{"n_layer": 11, "d_model": 224, "n_head": 5, "n_kv_head": 5, "head_dim": 64, "d_mlp": 768, "vocab_size": 10542, "activation": "swiglu", "norm": "rmsnorm", "norm_place": "peri", "norm_eps": 1e-05, "positions": "rope", "rope_base": 10000.0, "rope_fraction": 1.0, "qk_norm": true, "attn_scale": 0.175, "bias": "none", "tie_embeddings": false, "parallel_block": false, "extras": ["shifted keys", "gated attention", "value residuals", "capped logits"], "init": "trunc", "init_std_qkv": 0.045, "init_std_o": 0.00803, "init_std_up": 0.045, "init_std_down": 0.00518, "optimizer": "adamw", "lr": 0.00138, "beta1": 0.95, "beta2": 0.95, "weight_decay": 0.31, "lr_head": 0.00657, "grad_clip": 2.0, "warmup_steps": 260, "schedule": "wsd", "decay_fraction": 0.591, "decay_shape": "linear", "final_lr_fraction": 0.0, "batch_tokens": [16384, 32768, 65536], "seq_len": 256, "doc_mask": true, "train_tokens": 295600000, "steps": 8241, "dataset": "wikipedia_en"}
Each number is 500 + 40 x the weight over its row's rms, rounded and kept within 0 to 999. Layers, rows and columns count from 0. Numbers have three digits each. The size before them is the row's rms in percent of the matrix's.

# layer 2 MLP up, 768x224, rms 0.0891, rows 665-684, columns 0-111
098:469480522468534517492467472499538556549516456530435481518471454531584505528454500503499493509450502471503489431472441567516477505550464506481469496473475549498544401510523488512575555523539543533494495480511485410461507540511555488505444458504457498524495492537512426557496566470514558536558544532527518495518454466498563469516594487444
102:508522530483542482551572454511476645531542478444481440410481514577434418513526548488494487515483530445508511515499512515488532502455471502543499505485520527553477508562451507532502473502509514540541519507479572522547495415455451468522377500396470471564501477480502492540503477528461429555539539412500468505532474454478444462457543488440
104:516480440440464517479468491540424592545515517476532486448549522539512445454491438523494519448500494531505513568504485501511461538593514515484493480499435545464486453539530471546521511485495495485420485431467480484468501441486523550499533564552497533498495494390465554506541518444529505438534517458492528543445494607562446510497483471505
107:507472511513489507510507572449488513536456474519524439528474540475511600509503475613559474425471443497434516446526496537493437532531466487482533449497510516469511505543468545524571499489527467406444509410528458525484454504399584535526502535494471503490496504466510463524418519568408555521508526420467487497460505461512471491425544461533
097:508481548452515546521561554467488528507518502522439440466493511473490471469421530453524478496451479544555499517468471434483534498514532510507591469509519509506516485490568553540526426510491500512519482531469435435538416494499454496471502462498576458443512460548473555538485560500462473417509535550492484453474522546519473523516480514455
110:472554471472515537568473569489489491555550423515540438506523459478556537494436493492519441457491549495512500494541552489522528450490481601516590503468532468507515454507400447550577485472472491551484498563437478473471500513518493509514512476449468511517523622507445518470547508509446524508533512548431454484520476549522538549523527512529
105:507533520475516528446546419541482519515434546493509561521498475477552478512544488483539520507467512461538465468474482493503538497463463427496516424479489549491449552486433481523396518564417412498417559515454515472529495441515498496550487486494534531468569489468491455538491489501537536540498565508512517420495489470541483502490500546474
098:513460525447613532522519479468497491488570537488492480493464512484441519458538539475481504544436493547534498440423466448524480509499431551468493473521511569521500492562465475465538481435433545490424508514495479485502514580461534485484537506534547519438527490530441497530482464515501469525480522538521461475577492497464520563525453504448
099:512406494440531529461455539457410490527490535447505566493573481602469478537492562533499485540507481452530485414473537541500528553453552525539475555443555565570505497500492506486508446461469482582480435510511502454522480560465493507500533561503437465497525490443539501493455484467475511552485467491561477472514612477456560517467505451575
103:515462460517488568537535465482493570527517526439444520518473486473543445504511540437502536570502500519558538384520471540482424520478462552467483486506500492438456465471497511502465527470568511496509513506501562520543523461609491468494486491568437517493510584558473551630448541531537465505426506488458478474522549424547503468522502513550
098:502498488460583525480521582473497465366523566388516451503505494533519517534512523495511505492525500489484543480523484505542500390495524477480485473540501471441557503558488552497522507488455500510475434556574490451475503410485596469544574544499507611519483588560479469433499511576503443564538500504445529535448494497513509529509415490551
093:479461481514416571573465414513487490510503463474452528458564531450480568508420501454498495603534533494476596539488506582474498554443522484504527508531532494529490457587541489502489492445525549521493565486545503534521516501562493501525522450507534520552550525503508471518537507514543456465425490483474428580455496552517529469499490509523
105:440460474518532512559553578514464444513462544447559540536474490511516507506565526500482485460526484521527468479468483457451479518455496485490459443482462479554531560513438540501577495503510574501513459501463533431512490514527564491513512556555498476491573461517519519482506482536393518476509535464401507478449543467451554510478469455473
091:554544514545492482521456567526476498529492474559475516500498447478534496482449512476542470499479581567500465480499510543522562484477500471507535491535498480464526500503459460519499518437518606485533475485490481498471578486457546548482417510520573489509527516500577535496547575491424436487486486527507509577441458459511575478525578391489
099:503509489527497455532544516520520445569489542483531555447523487538480492494494463487445494447552523492492507497458463462559470462522546459483514512520489502509455584537427470472477483491434493456536525503471507499462496413493451472488528472457488504528479505473473435474446504510526438582569492418364472458502453497501515532449467473510
098:511491542441505504380473481564485553534530495489579455574473516470471514526485499536476506486521491584489495493457476554485497464532401470447561508553475526511458569495499451519489567500454434481460448478475472508434523448492545445498497518456530481563401512532506509459411498518443557514441416467419500471506470449539572530513456517480
101:552519476533506527419506469501483474481494488549415536456444438534535579500477482535544512533517465527507546450474507478463518511499597531453416457573475516504579554481483494502536477447484522476471473536531508537479516431487507524456521484510428538529507491503491484532460488480521461487422442489495481497527456462507481463443497496489
101:551548447525518514484512523493509513475563481493493411456452570531459499473521493493555433547462542564534508499537439476470512459526482496491507470478529491469480468621378419538520541467544524536469527506538446523502522477510465517481496488472534478540498531536502459539471495523439544525445514465497460423515496517604607495471466515543
096:484473435478467510543538519514574512460550503582549452482561447509513501496504443450601561534571516525531500522468524549471532514431474567512525502514521445482475463521498563495494490470468487480469450428479476451498495472518422478484499504485548454456493516474491509438448505490561467515518483554514477501569533526464518533476436514535
100:484491485516455463462483506513463547418579522504521464528546479476501521504511552529473468482471579510474451496474462504522501511518480504497577538448483484459513551461443525531492536479448540436521582585537517501483500502499498431499551513503502564552490512442539474501573537501443470459533489435468566434538521529566396507530505510534
# layer 2 MLP down (transposed), 768x224, rms 0.0917, rows 665-683, columns 0-111
097:560433487467534520493501486574512432452424542539477495530519602574552423517497497511423474551414481468486468524504500508490481498540435416514524501438500505470484460541574461430508483554498426561422485466531555465525502473590538516555521479474567462510461496455501395525479477519527523506511520514488573516442529491532548459495541465486
098:506505537529428488461572482442534479417480564498458532497493442533455508542500441481539522540458475505535544560515473520441519540436513497453561511520453491476519464500476555456481516462569461473494464404439415474446449523405518512474518454546432449552527499437388468519486485499484537448523524493492541468464422495482576474507554465504
096:491554502523518510510443478535466476486429505446483382502478536468503437556515522439535487469518476462510499480462505483517539537442473487521534541556530537519445532512510509468467458527536507478522516538528540508529592523484481512539548534460463463527432524530502453547460486489572529436490531550486485452548419542464515477421541474485
101:551518499471556513497483484465485557554504528449543478489549503425508566423497513570544464488503537515540404447538463521550489461438537531524464486536509469517491481509524519498515492510489548491469508500469497544531527494392430494532429456516480538475534519448549519494537376515504552521537560448484577517542564527542509523518555523412
099:541509500526443503475563499522524483496531558568448524435525561448488543472471466466492502530459493485524521512514509519508549537440498456511534405542551477421579461502586502485462483432482468477440507495477527484578512574437430472507513459530510481454605494586499545504508523476429463501450579499550491616486535513432484511530486473524
099:538493514528498524476426509462567534478507530549476475491508561464507524521486490529483479469494469531423512482492499490515468503601505389423461594553529439509456521511547446466512490492523495487445516527462535513542461426620508457423525546505454463467502503500473535466481476569459484497505518492501566553523511467478517500498458559498
106:441510509477537521422498499545483517457458545567482522495474465529505549536555470488547454465537471522477475473535520531509465454358496541513584478499505575531473542510536560563472513458462482512535512458485511500517451474478526497510494443482508488451508530493527541533549484517557504555492446475551494469461507587472512530466502429562
103:473416466465500497490519502481537488510474451533566454445513487450520451477515468525530525515509431424565499558551477524488537453402470535505488486556512473515454443529504570505477502561558537504509527454511474486488510469351481519489478526543526485418521540502430554506515512457536526472567497486455392501534518469513516442474477535512
097:493535455497508497477447494519488511501406516457511544497506499462486498511514530432523548491597520492497548509469534475507479506550517468484503448469506491489525502489454523443522471428520495514506538428494446519470490461582518530487431460568493526520492519456500518458481520479456530464497485524505486462475451506550494477451540487425
096:497492516617503471500475442586559490469506521557505542436412540466541462509488559508464486567447509496492580559459472453539488502426509560479567468538473580491444542481489559489421493523465495494547443474535502465489526491397488520460487478461438526531477572524436516496530465498485512491495531492534495473504505545560463473568537492490
096:451451453525492475464449529504533572569455519494460519527483465550475464494542533568501428487487525503488544506470584490491506539419472524480554410554507492487479525536479522540501530426527492472490502391400576562516572596381502489491497496524533464468513588483541501546538508535513517522524512495492521568543527560494551497583476514476
100:542519505471478504510553448489420439487493443518523530506507528494511512464519461466547544450545501511491510555429545472458472510661510535448473501464525477491542453503505457467482550535487506600521534485556510538529473508668516509548535472466484520505504524512486491497513506506386546500438542512479502483507502503538486543504426448578
102:561528502465565497466569513530498460460488419492493497494456556472536483437525487463465519506567521453489477490523470533492513538582522515511509515434474498568506479513462577479485508542500438501493545487498509460484514494558459533474523494501554589545523380490532513496508445485446459515546528501492487448524523456512534435571477544495
103:460457465496511506472526488480503482487530491502450569547501463510574489524481560482437504482483532522516486426456473496456493564543532528578477494496527531552486466510498553488456502467533491564512485438569479529431573548370536478510474490504504486493491519569542499532513425524335508536510445473474509551479479527628519513465472563512
130:523489487543512482536521512504518494519492545535469520549543501540495482494480493508509539482543524451484457499487515499488485472753537436500491505469494541518514549472474471505506443503475544503552498486511508488542492470711472474476533529483498535511480496462508486508469483510453493515460534432478487490516491522504533524496498544514
098:477507545500466474500537516405545547469551537458478509527501467480386490490513428489518486525497472486533598497453525564495473476645455438455504499515492478486475543513513488524470560509511493508522518552423475488514518485681507477499529484463551540477513458495526511503491477509428564525479498490523528485531535491497438541571454519528
100:551431468547563522505487483518509504505464591464518509493511516426503509514550430513538516526533487550505471517472494524481546479558502520428442460488463504451477510479484484509572511463505518540499514456477499532646510535644462503490524447495494530438390492524542507496532541499605519429507508461517495518517446542525536515492465481453
095:552443516466399460496501501526510505442463456532558480479507564551513532473477437544488467458560494508568536455575427508440459505496463588498563543523481510518578504540560454531531500483473526514487486493540505585441438540482529587512470488515463461529514452543546481482500471477547503485512441424435536503496465479491517539453523468452
099:478490495528459534482495459460533501510587536507479508540515458499490484523514477478534503513571502492573535540503465506516483500488511439415520482496509504507448479452575549538539468469548599510516494471492473553556513479373476548477483518545504430514448500516545493470492450472416558468543473556501466533518513529498495508506508598504
# layer 2 MLP gate, 768x224, rms 0.0884, rows 666-684, columns 0-111
104:490466492554454462454457460453482482445458548486469507589487486498465481516475460496550483549451436446550532420523464467446433530562531524462543519460533507455438562444461484544494492487560458542467484462551465481458481490478474554485549481490486462553543498460468471623510504530505502543499434491468488463530485502488560402453482462616
102:479441544542499520473585532524496507526564524510528583533527448548521465497470470408469527425541530517518467518554497474572536509454482503508432519500545525457482516554486538514554517521580488465486527526534523516483499527562482548495505495515534547514557504468577472429488492473524532532509495499450473510478491490530505523612551506518
102:467409450527578478464405553502507518559564489414497506447486423465506464520456490458471528517511478554514530488486538538527548519451502529530468407486505546403498431525437526544451474482433483526507500498539469499407506517533527544508490461487509486524488476432481517491453510459472501495538452482505524576417501528567478458492467484537
105:542478443511462513499478463517580475516491473467528473463442437438448510514545523381500526560577521493535494420538519503570507506497533502526523508604508513454491567511610534464504455459483443537580438581542502559554480486497431498477424506465517473462432532490489525421528424563494609529425465506485498480475468486436505524489504539461
102:474531451470508530489523545522482537529511473499507481548514480506508534472486558462539504502553557506630486503520540485509514484498499576602516452504540527394515500467463494529516451472498491543532500509490529474493522559535500473584494508434522557535457524480517463502511533420475529499507480547493468441492507514470528522520513488560
103:459504534525516512500524500508542458470557516530480503500461460528413482523510538512480465540499564534550486499541497460597565514493573527529599463492512504443496538453533541577527465457534538531600492473521500549528536526440460583523523517472511457514497490510552517590543475492545446528470493434556430539586549500529421594419489472496
101:580491514500579467495513578488508571466483535519456470525469508434510428546483515484540557477537515581502531506506503504422521447540521516503520551585520512502531464506503495496476503435494504517469492475568569468549483548485444469561530567573489504437534539450524479495497445521470546493576492522522478540545500440417495505529498578542
098:542517521534549437451396517577514420591538458563473467548461464500474555410423443518504543489476526490583557535425501497486530531425529530535499480485508500454528490460488545500537467403484472500526479524464490504455489527567482499524529474463467543506525501475474511570512483503465505473574464489467544536498465438456479477431589436490
098:469558489516532436486478502422470537450489539477491466426449468481471436571508555525531534535452565474527525441508508564448439574505464530537490530465564490521531515423554454595406498428468538508500530489501496480494500519475445499499457540505565567559485514491513523576504515457502482460480551538451533477534528483537493423488589572521
098:513556531508503419537569517553441453467543511501496508450445423484481499535510517515499572407524497570570526470513485459513473466500501522546498484515486527442525471504505556454429484471512483469572460511527444451524422473485491480511486603447524577477496453560531442484492503494509458461501488411531481410422602468530493523490434499507
097:467524480449504485512532470454509470566473513537558457521553475489492524493499445469492533464456483518538503495506537439450532524470430490505549510418466580420491520486504589520542520537482475498515430500560452499466479459494543482524515582513541462472460487473494434458513536525449512485560512501518487486502498559463478547547511460549
101:531452389444519563480459500504470473477510464464520511479489466451505452374488552472449450526474503482513462501528503522585469574396472544534450521525502497469487533542476579488442441420515475477449496524575467566531511551556441503505396477471478440446564505470535511500496514465448527486547517429499520516545512532444491514498593475531
100:524474578516527525452475472485527458519542514486421551569496556571508497547505546464514539554561423480542510474487518441427453520516522462583484446526511571519495561482547482505490395498586438574464489547573564574496513520616457464517508498489550523485555463442512522495470503459618526531499513484506470496477442530464472487465545543482
102:464485520439399496546489472490516479519528456529521477441477467525516467468487477464497540532507463526519508516515424469553484583488528519512522510511495536569544515472507542462516363437449512570455477417513471528555492543540496583467482487484497489464459504498436472532496450500509452536483467527459504491548482527484515434467499530473
096:542498494522493516503522518505531451534516537573447537506474445501507528497453561561507540492542469468522525529539433462534562491463581483537528469449468503462547449487544519519491428527507483551522531481643472554537538462479473512461522513425495484469534564482498523493497435563475385515475485469514509555564466517520529428544584512504
096:461512525504513495472501488455504438510556426541525491511488542536513522493437564555482433448533526480523434451528549491519449508486466478555444535587478533571521551587531475545471499526490478499520525534534525470564531476500564497502496400474485475573470529517509515537539504419520456564508469586517420462450549488447487537512581489539
095:517497489554445517502517461464535566468433515498555503449567593544587513501476499529476501534532505459512525543533492476477493559521488526539579509431471473449601531522500513568474499498449501511524481444423505450482532512479397500588489519490490547499547435545524525474525465440565493362522494564519474521527518486477455472516523459508
098:534502448455514456511544490488548519539541493480496449452507461473498577463516482446556468499453571454566478456602518530439503527471464605558519520489544420516513490518493547556485447412447470526520496496489471434467503522553507517494520470498476491435538536391510533498526506499469497474590473576416509424577481528452501556457532488466
105:451485517439483555479524595516469488517450517561645491435498448539541463499485504424542488539506524510567458525511529525454573466499461463537493511442482517477488500551508513519457440454506496486531432517553470562474552474466473487489452501518471482401527465490515543521526449523470494506527505532511485428481486506507497467451478462511